From a checkpoint of a small transformer trained on Wikipedia.
Training: a variant of SOAP for these matrices, 303M tokens, 4618 steps.
Each number is 50 + 12 x the weight over its row's rms, rounded and kept within 0 to 99. Layers, rows and columns count from 0. The size before them is the row's rms in percent of the matrix's.

# v: layer 6 attention value, 448x448, rms 0.109, rows 196-226, columns 112-223
# o: layer 6 attention output (transposed), 448x448, rms 0.103, rows 196-226, columns 112-223
v196 106:37 41 47 62 36 39 62 54 74 53 66 61 63 53 46 64 73 55 45 49 51 61 32 57 27 34 62 63 48 68 33 57 40 47 44 57 36 58 41 47 34 68 33 33 43 56 55 60 44 54 31 29 41 61 66 30 76 41 53 52 53 44 38 61 47 34 58 34 60 36 36 48 53 66 26 52 41 53 55 24 44 60 53 54 71 39 62 59 45 42 70 58 53 45 28 44 66 48 52 32 61 33 67 57 60 61 61 37 71 44 59 61
o196 104:49 56 53 39 43 55 37 72 32 33 25 42 50 61 46 51 33 43 46 71 69 60 93 55 41 50 56 60 59 55 51 61 53 57 45 52 71 56 74 60 62 50 36 56 29 62 21 66 53 50 57 47 53 52 36 46 49 43 51 55 61 44 57 56 63 51 55 52 51 53 70 49 31 62 35 56 61 49 30 58 43 24 67 53 57 53 41 49 38 42 49 49 43 50 52 67 48 47 57 55 44 56 32 37 42 55 45 25 44 30 51 62
v197 125:40 68 31 28 50 53 43 31 23 54 56 46 50 53 40 58 51 39 49 66 52 35 64 50 55 49 64 56 54 55 59 56 31 49 31 45 59 55 51 62 38 60 44 40 44 52 52 49 44 34 58 48 60 24 62 43 68 56 42 41 49 43 38 56 58 47 67 49 62 46 60 59 45 46 27 47 51 49 62 43 42 37 64 39 39 53 60 38 57 34 79 78 47 65 68 72 58 48 10 40 45 65 41 25 50 57 48 54 27 53 53 39
o197 113:54 45 52 53 53 49 57 58 66 57 54 27 59 58 32 56 44 62 53 40 59 60 33 54 40 26 59 36 34 30 44 51 68 46 60 54 53 45 50 58 60 35 76 49 36 51 26 67 41 48 53 44 17 40 18 43 52 46 49 26 52 37 49 53 33 34 62 57 26 62 52 46 68 52 48 48 82 68 37 45 60 69 37 55 38 22 40 61 35 40 51 39 39 56 48 68 48 47 51 48 64 45 51 60 29 52 63 33 57 68 42 41
v198 102:56 60 48 61 47 40 26 62 54 55 55 50 47 39 38 40 60 63 41 50 45 44 52 49 64 52 33 24 27 37 71 48 57 54 42 66 43 53 61 55 62 64 57 63 58 47 44 70 58 28 60 57 48 37 26 58 52 62 72 65 49 23 47 54 62 65 38 65 60 61 52 44 32 53 55 51 42 51 30 73 62 77 65 47 69 48 47 67 69 47 54 39 54 50 65 69 58 66 43 45 38 40 56 54 50 63 45 38 43 59 66 69
o198 095:37 59 55 51 32 65 48 41 66 36 65 55 44 67 70 57 31 54 66 62 26 47 44 28 40 59 52 60 45 55 43 40 42 54 79 65 46 36 47 61 56 32 28 44 47 57 38 36 42 37 31 53 68 67 41 69 52 30 54 63 46 43 50 34 41 66 60 31 55 44 34 77 45 22 49 54 55 54 53 31 32 41 41 44 50 50 42 59 56 72 79 44 27 59 33 48 38 45 64 61 38 57 60 49 66 60 61 40 48 70 48 28
v199 110:62 47 74 30 34 34 42 59 44 44 92 65 67 45 34 58 51 49 37 58 52 39 51 47 38 39 74 62 38 41 56 53 32 45 64 58 55 51 39 55 56 59 44 41 43 39 50 68 55 42 55 59 42 74 56 46 29 35 59 35 55 58 35 49 51 37 55 41 48 50 67 51 40 51 47 61 39 43 57 43 35 45 42 42 40 63 51 47 34 32 79 66 57 57 24 41 62 60 48 53 17 15 69 46 45 56 59 35 54 42 39 57
o199 108:38 68 42 52 66 65 55 38 44 39 59 62 43 58 42 42 61 50 65 37 39 50 49 49 59 62 49 58 48 52 46 51 74 61 37 44 56 37 81 55 51 34 45 55 51 58 47 40 34 58 47 54 71 25 59 44 65 32 58 54 53 43 50 52 33 54 55 33 46 28 32 44 55 67 35 54 54 43 44 60 55 48 31 76 56 66 48 47 59 52 40 32 49 53 51 53 47 68 54 61 57 60 58 46 63 30 30 52 59 53 57 76
v200 111:59 63 53 33 46 43 57 44 70 48 37 53 41 69 52 40 54 41 42 37 55 49 35 38 40 29 31 58 56 39 50 52 37 41 33 68 64 60 36 46 45 58 43 50 49 62 29 49 61 21 45 49 48 27 45 59 54 59 64 62 30 29 61 31 44 56 59 41 62 62 71 25 47 50 40 54 48 61 37 61 46 48 65 65 57 40 57 27 45 55 51 45 37 50 53 52 49 23 47 55 64 61 47 62 48 60 69 57 63 58 41 47
o200 105:47 53 66 42 52 58 62 68 34 43 55 53 57 53 57 54 46 54 55 43 49 51 61 75 27 41 55 66 48 39 25 62 42 52 48 36 35 32 44 51 58 50 52 57 48 44 43 31 57 70 57 67 65 68 52 40 50 62 58 46 55 52 46 63 50 54 49 52 47 59 47 70 48 42 49 66 55 46 32 20 65 37 29 46 22 70 58 68 83 57 47 54 53 78 56 51 52 51 65 35 55 67 55 59 30 36 39 49 19 64 55 59
v201 112:37 71 60 43 34 59 54 34 31 23 44 53 50 40 51 58 70 56 41 30 53 62 60 56 35 46 51 42 55 56 56 47 50 50 36 39 44 67 59 46 43 39 56 58 54 50 67 53 61 59 61 45 40 41 26 27 44 57 48 76 34 49 63 71 54 42 27 38 54 55 44 47 45 72 50 40 40 51 16 61 57 41 66 50 53 55 38 41 45 52 54 74 53 33 47 46 51 37 34 48 54 50 37 40 69 47 45 74 62 50 47 45
o201 110:55 37 42 52 50 61 55 57 62 41 43 48 57 68 58 54 25 59 42 66 23 60 75 48 59 42 56 67 45 71 59 49 52 40 51 58 55 46 52 57 53 52 47 52 53 52 52 45 39 35 55 55 32 49 51 51 27 50 55 33 65 26 73 55 43 56 58 67 66 45 45 54 68 21 32 40 70 51 51 26 36 41 38 45 37 57 34 65 26 44 42 53 43 51 43 46 61 67 64 60 41 42 58 68 38 50 67 52 31 43 44 49
v202 117:12 57 43 53 25 49 45 40 30 69 44 51 60 44 65 50 67 54 54 48 32 50 64 52 67 59 65 72 68 30 51 41 50 58 63 44 51 53 43 52 54 62 45 34 36 31 38 42 39 44 68 47 33 24 45 36 38 58 19 58 55 40 32 36 28 46 39 50 36 61 49 52 56 65 65 64 61 51 59 57 48 49 49 40 61 40 35 62 68 48 45 49 80 49 57 56 53 52 40 58 62 51 49 47 70 60 33 47 49 53 61 57
o202 116:71 72 66 59 84 68 46 54 54 47 56 39 46 55 51 38 58 38 33 68 38 48 47 35 33 59 57 36 49 71 47 52 38 40 44 50 56 59 42 68 53 56 51 64 47 53 58 71 31 53 50 41 43 66 66 58 68 54 73 64 57 42 59 41 33 47 51 34 49 60 45 30 60 48 49 50 51 55 50 46 60 36 55 63 27 51 50 14 30 62 54 52 56 30 47 36 29 39 43 32 50 53 62 43 72 45 76 39 41 53 46 36
v203 114:66 62 55 65 40 58 45 65 63 58 44 41 24 57 34 56 40 31 56 42 31 85 54 44 49 38 42 31 53 60 45 53 40 42 53 31 44 57 57 47 42 46 40 55 42 37 54 43 38 38 56 29 44 65 52 56 25 36 48 55 53 41 55 31 49 54 50 28 40 71 50 70 53 29 59 32 44 50 54 50 63 38 40 34 47 61 50 43 62 40 32 27 23 52 54 38 38 63 42 38 72 56 66 35 69 41 58 67 77 51 71 52
o203 115:17 41 60 35 48 45 38 61 44 67 63 14 54 48 87 75 59 36 66 51 53 38 57 36 52 42 78 48 64 62 54 45 29 58 35 39 39 69 51 50 61 64 21 52 57 68 62 67 68 52 52 56 60 37 50 60 60 36 54 54 53 43 61 65 46 46 55 65 53 41 56 57 49 44 38 65 31 34 59 42 45 40 39 43 57 41 45 74 32 56 51 82 45 34 37 50 57 52 54 70 48 51 36 47 52 54 46 46 50 39 44 56
v204 110:50 45 50 43 56 68 55 45 65 50 58 54 55 41 38 54 45 55 73 46 43 43 48 49 58 54 61 71 33 46 50 55 52 38 42 59 58 64 77 63 40 53 49 11 66 67 63 50 54 79 58 50 60 60 65 36 28 35 56 53 60 71 42 48 37 43 53 37 52 59 39 41 36 78 63 34 77 50 74 24 51 39 46 55 42 58 22 60 37 51 57 37 35 68 72 29 31 50 65 50 61 55 50 25 63 40 35 36 58 65 72 50
o204 107:41 46 47 57 41 37 42 65 55 56 38 47 36 31 46 46 38 42 39 41 59 72 54 46 46 66 55 55 40 70 47 59 65 59 52 47 38 44 33 43 39 35 37 70 33 40 55 60 40 36 53 58 57 47 53 56 47 44 59 56 63 72 53 55 33 67 44 41 41 48 65 47 71 34 60 49 33 56 51 61 54 41 54 45 78 53 62 49 64 48 60 53 38 37 44 52 51 63 62 58 54 36 49 60 43 53 76 57 50 34 36 56
v205 107:48 58 55 34 42 42 64 51 51 68 66 47 62 53 46 68 59 58 45 48 51 52 54 47 71 41 44 69 43 52 60 50 28 67 35 69 64 40 32 31 61 60 57 62 49 65 40 50 54 39 41 55 41 46 45 60 47 52 58 37 41 42 41 62 37 50 41 43 38 45 43 41 63 54 68 40 41 39 55 41 31 38 36 30 58 53 51 54 75 39 55 65 57 57 58 68 36 46 67 26 30 59 40 44 50 52 54 48 54 57 34 49
o205 105:53 38 59 57 64 63 43 45 68 50 46 51 56 43 39 49 26 47 51 59 29 67 48 75 47 50 41 47 30 55 68 30 64 67 76 64 45 58 37 53 37 67 54 53 49 48 42 56 37 52 40 51 30 48 50 47 33 58 45 60 46 46 26 46 51 49 81 53 66 42 55 48 48 39 32 53 52 40 56 65 48 44 41 69 42 43 57 50 30 55 37 48 50 61 39 56 54 46 25 69 53 60 52 59 56 54 39 46 61 65 56 51
v206 124:72 46 46 49 47 50 45 53 71 47 56 46 54 48 53 34 46 46 48 41 70 54 38 63 38 35 53 50 61 43 32 47 51 47 40 34 33 49 63 31 50 53 60 28 33 52 35 51 46 35 54 57 61 45 41 50 35 31 46 64 41 37 45 51 51 46 67 51 53 43 46 51 33 40 44 46 49 50 65 11 34 23 53 40 43 65 54 50 55 68 77 76 49 28 46 51 35 63 41 61 44 36 44 42 52 55 67 45 46 67 64 52
o206 117:31 73 56 36 62 44 36 52 41 47 49 44 52 38 68 76 61 36 58 45 42 43 57 56 51 41 49 43 53 45 50 68 37 33 34 41 47 46 38 50 48 41 42 55 65 45 74 61 69 61 58 44 62 64 27 70 62 61 37 60 48 43 50 47 46 55 48 43 24 55 50 64 76 37 70 47 48 36 47 72 40 65 46 53 55 25 71 51 47 41 30 45 55 44 45 60 59 59 32 74 44 64 34 69 59 44 55 57 54 50 66 36
v207 114:62 51 41 41 62 41 76 50 41 62 50 52 71 50 52 73 63 58 41 46 45 73 25 69 70 42 65 58 71 56 56 52 64 44 57 38 30 49 55 35 47 56 47 31 32 52 59 55 43 48 60 39 41 42 52 52 68 28 59 37 51 66 40 45 43 31 63 73 46 47 43 51 53 44 45 46 58 29 40 44 63 57 46 59 50 41 61 32 51 24 71 67 52 48 48 28 47 35 38 59 50 45 41 48 55 21 40 53 62 52 67 40
o207 106:47 62 33 47 37 59 49 36 53 44 55 56 32 38 41 29 44 62 54 57 71 42 68 42 46 30 40 40 42 39 51 48 55 70 44 40 63 50 48 67 25 48 46 50 24 50 50 47 61 61 53 29 47 39 44 51 39 65 26 71 79 51 60 54 43 53 39 46 63 58 56 52 51 52 40 42 52 40 61 46 49 62 56 46 38 54 46 42 53 58 24 60 46 36 74 32 60 77 42 59 49 54 36 59 69 48 46 64 59 45 48 58
v208 107:46 46 36 34 29 58 51 42 60 57 37 50 42 58 54 60 28 70 63 46 62 52 35 73 46 61 48 79 47 37 53 58 53 32 66 61 58 54 49 68 23 67 92 61 47 44 51 55 48 47 55 61 47 33 81 68 48 61 40 44 57 48 37 47 42 54 25 56 70 51 70 54 32 43 65 43 50 65 55 43 34 53 40 43 55 36 64 50 55 43 67 49 60 60 55 51 57 58 63 57 49 65 59 40 52 43 30 34 54 41 37 34
o208 107:67 34 54 62 57 44 40 46 53 49 58 40 55 36 48 41 42 48 61 59 55 44 34 28 45 36 62 27 48 77 55 20 71 62 61 68 54 71 55 46 67 59 58 70 65 42 67 45 45 74 57 34 29 62 57 46 58 46 52 63 57 57 57 64 63 41 53 45 25 56 43 42 58 39 36 79 28 44 38 35 54 42 68 75 45 69 46 49 57 49 52 54 47 65 48 72 44 27 44 49 45 56 45 61 53 78 44 53 52 58 49 44
v209 099:48 53 34 34 56 59 48 48 65 57 74 34 62 42 51 33 54 58 57 68 53 48 58 46 50 51 67 51 48 38 60 47 46 44 61 59 31 42 57 41 52 53 52 31 27 77 57 59 50 37 40 27 52 52 55 73 58 28 62 32 47 38 45 61 38 53 39 59 60 50 83 49 42 44 42 67 56 53 58 56 59 44 65 61 55 53 46 35 53 41 44 58 63 55 32 79 50 43 56 36 40 58 80 28 59 37 37 28 27 57 48 58
o209 098:51 54 67 65 62 46 30 45 45 38 48 63 44 41 56 62 24 59 62 50 54 42 24 44 74 37 60 50 51 41 63 58 56 69 49 47 47 47 64 69 57 63 55 60 53 38 45 77 50 32 42 51 65 42 39 37 70 50 58 54 41 50 51 32 62 49 49 28 26 47 65 34 40 33 58 47 53 40 34 53 58 50 61 43 34 49 45 41 33 58 48 47 44 47 45 40 48 42 52 62 45 53 23 65 58 55 52 50 56 48 55 47
v210 109:61 39 23 42 61 33 59 40 61 18 56 37 33 71 61 51 49 67 56 64 40 64 30 59 39 50 39 43 47 24 33 52 65 67 57 61 49 73 52 47 39 54 42 28 44 54 61 55 49 50 47 49 58 39 57 52 35 41 36 62 62 54 53 67 42 38 34 50 47 29 50 61 57 59 59 58 50 43 57 62 45 46 57 37 63 60 35 47 57 63 30 42 55 53 49 51 38 74 63 44 49 40 70 65 52 64 54 36 45 47 56 56
o210 111:56 52 77 49 58 52 41 58 55 63 32 51 36 71 54 47 29 21 42 39 53 47 42 35 84 61 67 54 51 50 39 37 39 58 50 59 54 26 54 62 46 63 76 59 47 61 51 61 76 46 58 66 56 53 63 33 46 36 48 48 70 57 61 64 61 54 60 47 36 48 44 37 47 44 63 26 62 71 32 73 31 50 42 55 55 40 32 40 29 27 65 37 40 41 71 45 74 44 51 58 44 50 52 44 43 59 35 71 43 66 60 29
v211 101:57 44 57 53 46 79 34 61 52 62 57 28 57 52 50 60 64 53 59 34 39 48 65 61 25 47 53 58 33 54 48 66 57 40 80 43 61 46 59 61 65 38 47 30 68 29 52 60 31 40 61 47 45 56 48 56 30 36 56 59 55 50 54 41 48 50 64 46 69 53 39 41 52 48 34 52 66 58 39 41 73 62 48 58 62 40 55 46 55 28 61 44 53 84 34 42 62 43 58 74 67 58 55 43 60 43 74 53 53 46 48 38
o211 101:65 40 29 46 24 42 38 32 49 46 50 40 35 47 59 45 62 55 40 52 61 71 58 47 29 58 41 50 50 56 38 57 56 56 56 63 53 62 52 21 53 45 61 77 57 43 41 31 66 41 50 68 78 42 69 53 80 50 50 55 38 66 66 50 57 57 42 69 53 37 33 57 59 43 48 41 58 48 52 49 28 54 59 61 58 61 52 53 58 84 58 51 33 53 60 48 56 45 61 41 28 57 46 62 28 66 25 50 61 33 40 72
v212 115:46 58 53 57 77 57 46 57 43 49 45 61 70 45 62 59 46 48 48 56 51 24 49 43 47 46 41 73 75 71 49 41 58 38 45 36 45 51 38 59 20 51 38 45 66 49 56 32 49 34 47 43 53 34 76 47 44 54 71 48 36 56 49 41 29 57 67 59 58 47 51 24 45 51 50 40 49 62 66 35 53 38 57 41 36 39 69 35 59 32 48 46 57 63 59 39 72 44 41 56 43 48 29 62 71 40 32 79 53 50 68 37
o212 111:69 29 38 70 51 55 51 50 57 53 58 38 56 46 51 46 64 52 47 40 55 48 44 67 53 42 64 56 11 24 52 43 67 51 49 83 60 35 62 48 60 58 60 70 57 33 33 56 47 70 46 41 70 50 46 47 40 61 51 37 65 77 53 45 46 34 45 47 58 54 49 58 53 51 50 32 61 82 42 51 37 46 57 45 57 54 62 44 54 49 34 44 47 55 38 51 26 68 53 39 42 38 48 42 54 35 58 27 74 39 31 46
v213 107:55 46 41 39 56 54 43 49 69 57 44 64 63 44 49 52 52 43 43 55 35 53 36 37 44 50 48 59 93 32 36 62 41 62 48 56 60 45 41 59 75 58 62 65 63 47 44 36 38 42 60 50 59 68 39 39 52 31 49 63 41 55 59 72 48 61 36 38 64 42 65 55 60 47 47 60 35 39 53 64 49 63 61 58 55 37 73 34 61 39 61 40 51 40 28 34 48 44 55 52 49 70 38 57 48 28 55 77 38 52 42 37
o213 103:65 48 42 37 44 48 37 52 53 36 51 55 54 56 58 49 57 57 71 54 58 60 29 57 43 51 56 37 29 81 49 29 69 49 54 42 32 27 45 36 39 38 42 48 39 69 62 72 63 30 43 63 42 37 63 58 26 51 46 52 70 28 34 67 27 50 77 64 50 53 55 63 38 44 64 45 49 52 67 33 46 66 46 31 28 40 20 70 33 48 37 68 64 74 70 54 48 63 51 52 49 62 52 46 58 54 45 61 75 63 53 67
v214 103:61 57 46 46 65 39 57 50 71 50 28 35 54 59 46 41 65 37 46 44 56 63 32 53 37 59 47 52 70 52 54 48 66 52 38 38 58 41 26 39 47 48 76 70 59 41 34 53 48 49 45 51 40 57 41 51 44 30 33 34 65 45 35 67 40 73 45 50 68 41 61 41 36 46 64 61 46 64 28 45 63 56 63 55 43 45 49 65 57 54 51 56 47 37 42 62 68 62 49 45 47 59 71 61 57 32 58 36 42 44 37 59
o214 105:30 56 54 33 23 52 32 54 37 47 50 56 22 59 56 49 48 46 41 59 61 63 64 55 41 21 59 61 53 37 41 50 53 59 63 60 45 51 69 60 75 66 41 41 42 61 63 82 61 53 44 51 55 34 81 57 54 64 44 40 44 42 46 55 41 55 44 42 33 55 34 57 44 62 56 57 49 78 60 31 34 37 42 20 56 56 44 18 56 28 50 44 45 67 81 36 40 48 47 63 51 47 35 67 49 66 54 53 45 54 59 58
v215 105:52 46 41 47 42 57 48 62 60 64 56 24 34 42 50 33 45 50 34 33 34 54 47 42 79 55 83 70 62 34 53 61 45 42 57 54 65 50 63 46 63 54 40 65 54 55 66 32 34 58 68 46 37 57 49 41 41 58 52 60 40 55 53 53 48 51 37 52 74 37 63 46 67 48 59 57 67 54 67 40 60 62 49 24 61 58 45 53 60 65 62 43 60 49 48 67 49 40 39 53 42 64 54 55 27 52 32 44 61 44 43 46
o215 101:45 53 37 59 36 41 40 40 48 55 28 61 47 41 56 59 57 55 37 59 34 57 88 46 38 44 38 46 54 52 50 26 61 50 51 45 53 55 35 59 46 55 50 64 59 56 52 61 36 43 36 53 56 40 51 72 71 75 34 42 45 53 40 46 59 34 62 43 50 38 61 48 51 52 49 66 32 47 47 55 53 32 67 47 38 37 60 60 61 35 61 24 69 55 45 54 37 59 66 42 53 38 51 43 80 50 51 30 26 41 54 61
v216 111:45 29 54 61 50 43 45 72 76 57 39 19 48 56 76 57 44 28 52 27 13 40 70 57 66 34 58 60 55 38 45 50 72 51 73 40 73 54 42 59 43 55 50 63 80 58 49 59 50 45 66 60 58 31 47 65 72 75 33 42 41 51 55 43 27 51 66 57 56 35 19 32 38 56 45 56 52 62 35 53 65 42 36 54 26 41 38 49 68 48 47 68 48 44 81 57 49 54 40 75 68 61 26 34 49 54 48 70 42 43 51 47
o216 106:45 39 58 43 37 43 41 62 42 42 42 69 43 71 33 70 38 63 37 61 59 55 33 39 48 68 48 53 43 34 50 63 70 37 60 45 27 40 52 37 62 54 35 65 40 41 50 83 52 69 40 52 47 60 60 53 52 44 73 52 43 62 42 42 52 35 45 41 49 63 80 72 86 45 42 54 62 54 64 50 35 43 53 50 82 56 47 42 52 49 64 30 64 42 35 46 57 39 47 37 48 50 64 46 48 29 28 45 36 47 52 54
v217 120:35 58 48 70 43 49 30 59 60 50 39 41 37 54 35 43 62 56 58 51 52 60 53 63 76 54 60 47 94 44 69 49 39 46 32 47 58 29 37 68 64 43 46 52 36 46 61 61 49 76 65 55 49 80 30 41 07 51 36 41 51 52 64 51 53 49 23 56 19 55 46 75 46 42 66 57 41 56 58 70 46 67 37 65 40 51 31 41 44 67 50 48 29 57 33 23 53 73 36 51 46 69 52 57 40 36 35 59 55 47 52 61
o217 109:51 51 64 37 43 51 44 40 66 59 76 65 31 40 58 47 71 53 59 60 49 27 69 63 58 55 40 54 35 53 42 31 48 47 39 53 44 56 44 40 50 73 44 54 60 38 39 45 28 33 54 38 53 40 44 67 56 53 64 46 68 38 69 49 54 50 79 71 80 55 58 40 49 33 22 50 49 38 55 49 37 42 52 45 61 56 59 62 44 46 42 41 46 55 42 52 37 69 47 67 60 37 57 38 75 36 55 66 61 46 71 41
v218 120:30 35 59 46 62 55 71 40 73 44 43 54 58 50 67 33 35 46 51 64 66 57 53 73 50 51 45 49 57 42 43 53 59 38 69 48 18 37 42 42 56 50 32 58 47 43 42 49 50 24 43 69 60 32 62 11 53 25 62 49 60 64 47 61 41 42 48 37 71 18 57 49 62 36 46 63 56 50 66 45 59 51 48 44 41 37 29 38 63 48 73 63 48 48 38 45 48 37 59 41 43 39 31 45 52 63 63 65 56 35 54 44
o218 118:63 68 53 59 54 56 47 41 18 39 31 46 39 50 42 64 62 26 65 48 42 36 40 50 41 48 54 44 39 27 74 35 54 52 20 39 66 60 41 55 23 43 45 42 53 66 55 59 39 63 70 41 52 51 52 55 54 62 46 72 43 36 44 53 69 39 49 35 32 56 46 49 42 61 46 40 53 63 57 47 21 44 40 66 54 43 64 54 54 36 40 52 79 56 39 60 50 37 28 71 58 60 65 63 38 35 56 59 47 55 65 50
v219 107:41 51 45 37 59 44 61 34 27 27 49 43 36 48 40 29 45 38 43 61 59 39 52 45 33 27 48 32 31 48 39 61 56 36 52 40 38 41 53 47 56 41 49 46 32 45 31 38 44 37 48 73 44 31 51 62 49 63 36 47 41 60 42 41 73 54 52 48 43 46 66 48 58 44 47 30 39 64 31 59 54 55 60 49 52 35 71 45 37 37 51 60 62 43 71 64 54 50 56 48 49 59 43 68 38 61 56 62 37 46 41 30
o219 108:58 37 59 48 54 40 37 65 43 62 46 32 67 53 50 67 42 63 48 33 60 53 49 56 56 57 53 57 55 30 51 47 40 57 39 47 71 71 36 39 49 32 63 59 46 53 74 55 75 44 70 47 53 38 39 44 54 43 41 46 26 42 47 45 34 57 39 50 45 50 37 28 70 48 63 44 67 55 50 53 70 43 55 60 20 44 35 54 47 57 55 78 57 47 57 51 69 32 52 35 51 35 70 53 46 47 53 31 37 55 50 76
v220 107:36 65 19 40 46 18 58 60 54 40 48 31 62 58 48 71 52 47 35 31 65 49 62 62 84 55 34 56 39 77 51 56 48 55 40 47 74 31 52 34 33 46 72 74 48 54 39 53 53 55 43 33 42 64 60 55 61 30 62 51 57 54 44 72 46 83 35 48 69 63 65 61 57 44 32 41 35 51 54 47 76 53 40 50 37 51 61 69 33 57 49 65 51 52 51 68 54 49 41 43 44 56 56 35 53 35 61 74 61 59 45 75
o220 104:56 16 75 40 42 57 56 47 50 55 40 60 51 32 42 51 36 63 45 61 41 37 45 55 41 39 61 42 50 31 39 37 59 48 59 74 40 50 45 50 73 51 54 49 50 44 58 56 46 54 29 54 53 40 47 60 56 38 54 41 76 37 54 65 23 51 42 45 63 49 41 40 50 53 42 43 56 70 60 40 41 54 59 31 46 37 51 44 52 32 49 34 49 56 44 43 36 52 50 63 63 49 30 60 58 51 37 65 50 61 55 40
v221 103:32 39 31 56 54 35 43 54 69 52 50 47 71 49 33 41 74 48 70 33 67 53 37 47 31 53 53 65 62 64 39 41 60 37 62 49 53 81 79 61 49 55 29 37 56 46 59 54 57 65 66 32 46 37 65 65 42 30 54 45 43 34 39 61 52 42 44 76 63 49 46 55 45 55 24 52 63 52 65 59 50 45 55 71 40 48 56 42 46 26 65 57 50 39 39 43 59 24 67 55 59 39 62 37 41 51 74 16 35 41 58 52
o221 106:53 55 53 58 45 50 59 53 11 43 48 35 39 50 54 64 54 59 20 49 71 52 58 46 44 29 55 49 49 47 34 58 37 39 36 43 47 23 79 39 62 61 68 59 72 55 44 34 68 47 47 43 48 54 48 49 62 59 58 37 48 28 66 50 50 45 60 58 41 53 67 60 66 38 39 40 37 47 57 45 51 68 71 37 60 43 21 45 65 73 58 42 52 52 62 59 72 69 59 57 44 43 36 38 57 70 53 67 59 48 54 42
v222 113:58 43 52 28 56 44 23 52 46 39 68 65 56 52 47 47 53 49 59 48 70 61 45 50 31 49 36 58 61 37 74 45 48 29 40 50 50 75 53 49 47 43 59 71 60 76 48 62 48 51 49 63 60 41 53 45 44 62 75 60 58 37 61 51 48 45 60 43 56 35 72 39 67 52 58 63 36 48 43 47 47 22 22 38 48 58 79 31 54 56 58 58 48 69 43 54 60 40 35 53 39 58 54 30 65 60 69 34 72 59 67 30
o222 108:65 63 46 74 43 64 59 53 42 53 32 44 47 51 45 45 58 51 41 67 44 20 56 65 30 60 66 50 49 54 54 48 63 50 53 54 68 39 69 42 65 36 55 15 29 44 55 53 39 44 62 59 32 65 38 57 40 50 69 38 65 49 64 60 40 44 43 40 45 28 51 61 47 54 47 47 54 36 33 26 46 48 56 54 40 54 83 63 38 43 26 60 56 47 59 53 47 70 55 45 49 49 36 49 61 52 49 61 52 57 27 70
v223 108:84 57 74 40 34 64 53 46 64 47 51 68 62 46 38 59 19 32 40 38 45 49 74 50 29 36 49 47 43 67 62 47 42 50 42 67 23 55 70 52 56 51 49 46 30 32 53 65 55 42 31 25 53 45 43 61 44 56 34 64 34 66 28 66 48 37 49 55 71 45 63 47 61 52 59 54 59 41 68 45 55 65 62 27 73 51 59 33 78 52 81 55 54 60 60 67 41 62 70 61 54 25 32 60 52 44 62 71 39 54 54 48
o223 105:42 65 55 45 57 58 47 56 42 31 53 38 44 40 51 54 52 40 56 54 40 81 52 48 59 47 49 37 58 58 68 57 48 71 71 56 55 33 37 41 29 53 39 50 56 50 65 56 51 51 59 65 34 61 55 36 54 39 38 50 58 49 62 57 68 62 57 40 24 24 32 67 40 45 61 35 53 52 29 55 58 46 70 47 63 33 40 63 43 49 24 53 61 37 48 66 65 44 32 76 46 50 52 57 43 57 49 37 41 51 62 59
v224 120:20 44 52 66 47 62 20 51 51 76 52 40 43 55 48 26 78 53 48 60 67 52 50 60 59 52 62 66 40 46 34 42 62 36 54 36 62 63 61 54 70 72 39 59 30 46 58 53 57 52 60 36 23 37 47 42 19 47 47 45 32 45 39 57 45 41 34 68 37 44 34 55 40 54 36 46 67 54 63 66 53 35 61 43 51 59 48 39 38 50 54 27 67 46 43 62 57 46 50 52 46 36 42 56 51 57 32 52 36 40 47 32
o224 114:52 60 61 48 47 61 69 44 38 49 58 52 36 53 25 51 51 33 30 51 42 50 39 34 43 43 40 33 68 51 39 44 60 32 32 56 32 44 57 51 40 51 39 55 44 39 27 67 30 53 33 43 74 54 65 44 33 55 56 44 63 55 56 41 48 63 83 69 45 70 63 65 33 47 29 44 59 52 60 45 52 43 41 55 52 66 28 58 48 59 66 23 37 44 47 31 47 73 45 59 44 32 51 32 59 58 64 35 58 41 51 55
v225 108:55 64 41 37 59 52 55 70 60 41 29 57 54 39 49 63 52 61 44 41 34 61 33 42 65 45 59 68 55 60 43 58 58 70 59 65 58 68 53 48 51 52 67 26 39 60 46 54 35 61 30 25 38 60 57 50 37 36 63 68 71 22 56 47 36 57 20 56 33 50 48 59 56 56 85 48 55 29 67 57 74 51 37 56 60 62 57 32 63 42 60 44 56 54 33 61 50 35 32 44 44 43 39 35 26 36 46 24 66 67 35 47
o225 112:57 56 57 43 59 38 70 42 47 28 64 47 48 52 51 40 67 44 47 60 25 60 37 53 54 38 51 62 28 56 32 54 52 67 42 53 61 34 34 50 51 58 51 65 50 67 59 61 59 42 61 67 46 50 29 72 63 69 40 36 63 72 39 80 47 37 57 57 64 43 80 38 52 56 31 55 75 52 54 44 37 56 48 50 38 38 39 51 37 63 28 42 50 43 69 51 71 46 48 53 27 43 47 62 41 71 52 61 61 50 38 44
v226 129:49 65 31 33 61 52 38 70 45 57 66 35 53 71 57 43 69 58 53 63 35 66 58 54 41 48 39 47 37 59 53 46 47 56 41 41 52 30 75 23 57 60 38 46 31 67 34 39 36 60 52 51 58 59 27 73 54 60 49 57 41 33 46 74 46 73 48 55 78 36 61 35 59 42 28 54 54 50 44 54 66 45 57 54 33 38 56 45 51 53 51 69 26 46 30 42 36 39 45 49 60 54 57 46 41 43 53 54 45 52 61 50
o226 118:51 42 67 35 33 36 62 41 66 54 22 66 43 29 51 49 47 62 66 52 70 33 36 48 84 19 66 58 48 24 54 58 52 67 53 49 63 37 39 63 56 48 48 34 52 46 78 42 59 50 56 55 46 56 32 51 52 43 48 42 58 46 72 42 43 59 54 47 43 48 71 66 58 42 47 46 27 53 38 35 50 58 59 47 78 41 58 44 50 49 51 52 60 56 88 34 49 82 62 54 68 64 36 54 52 63 43 51 38 60 44 73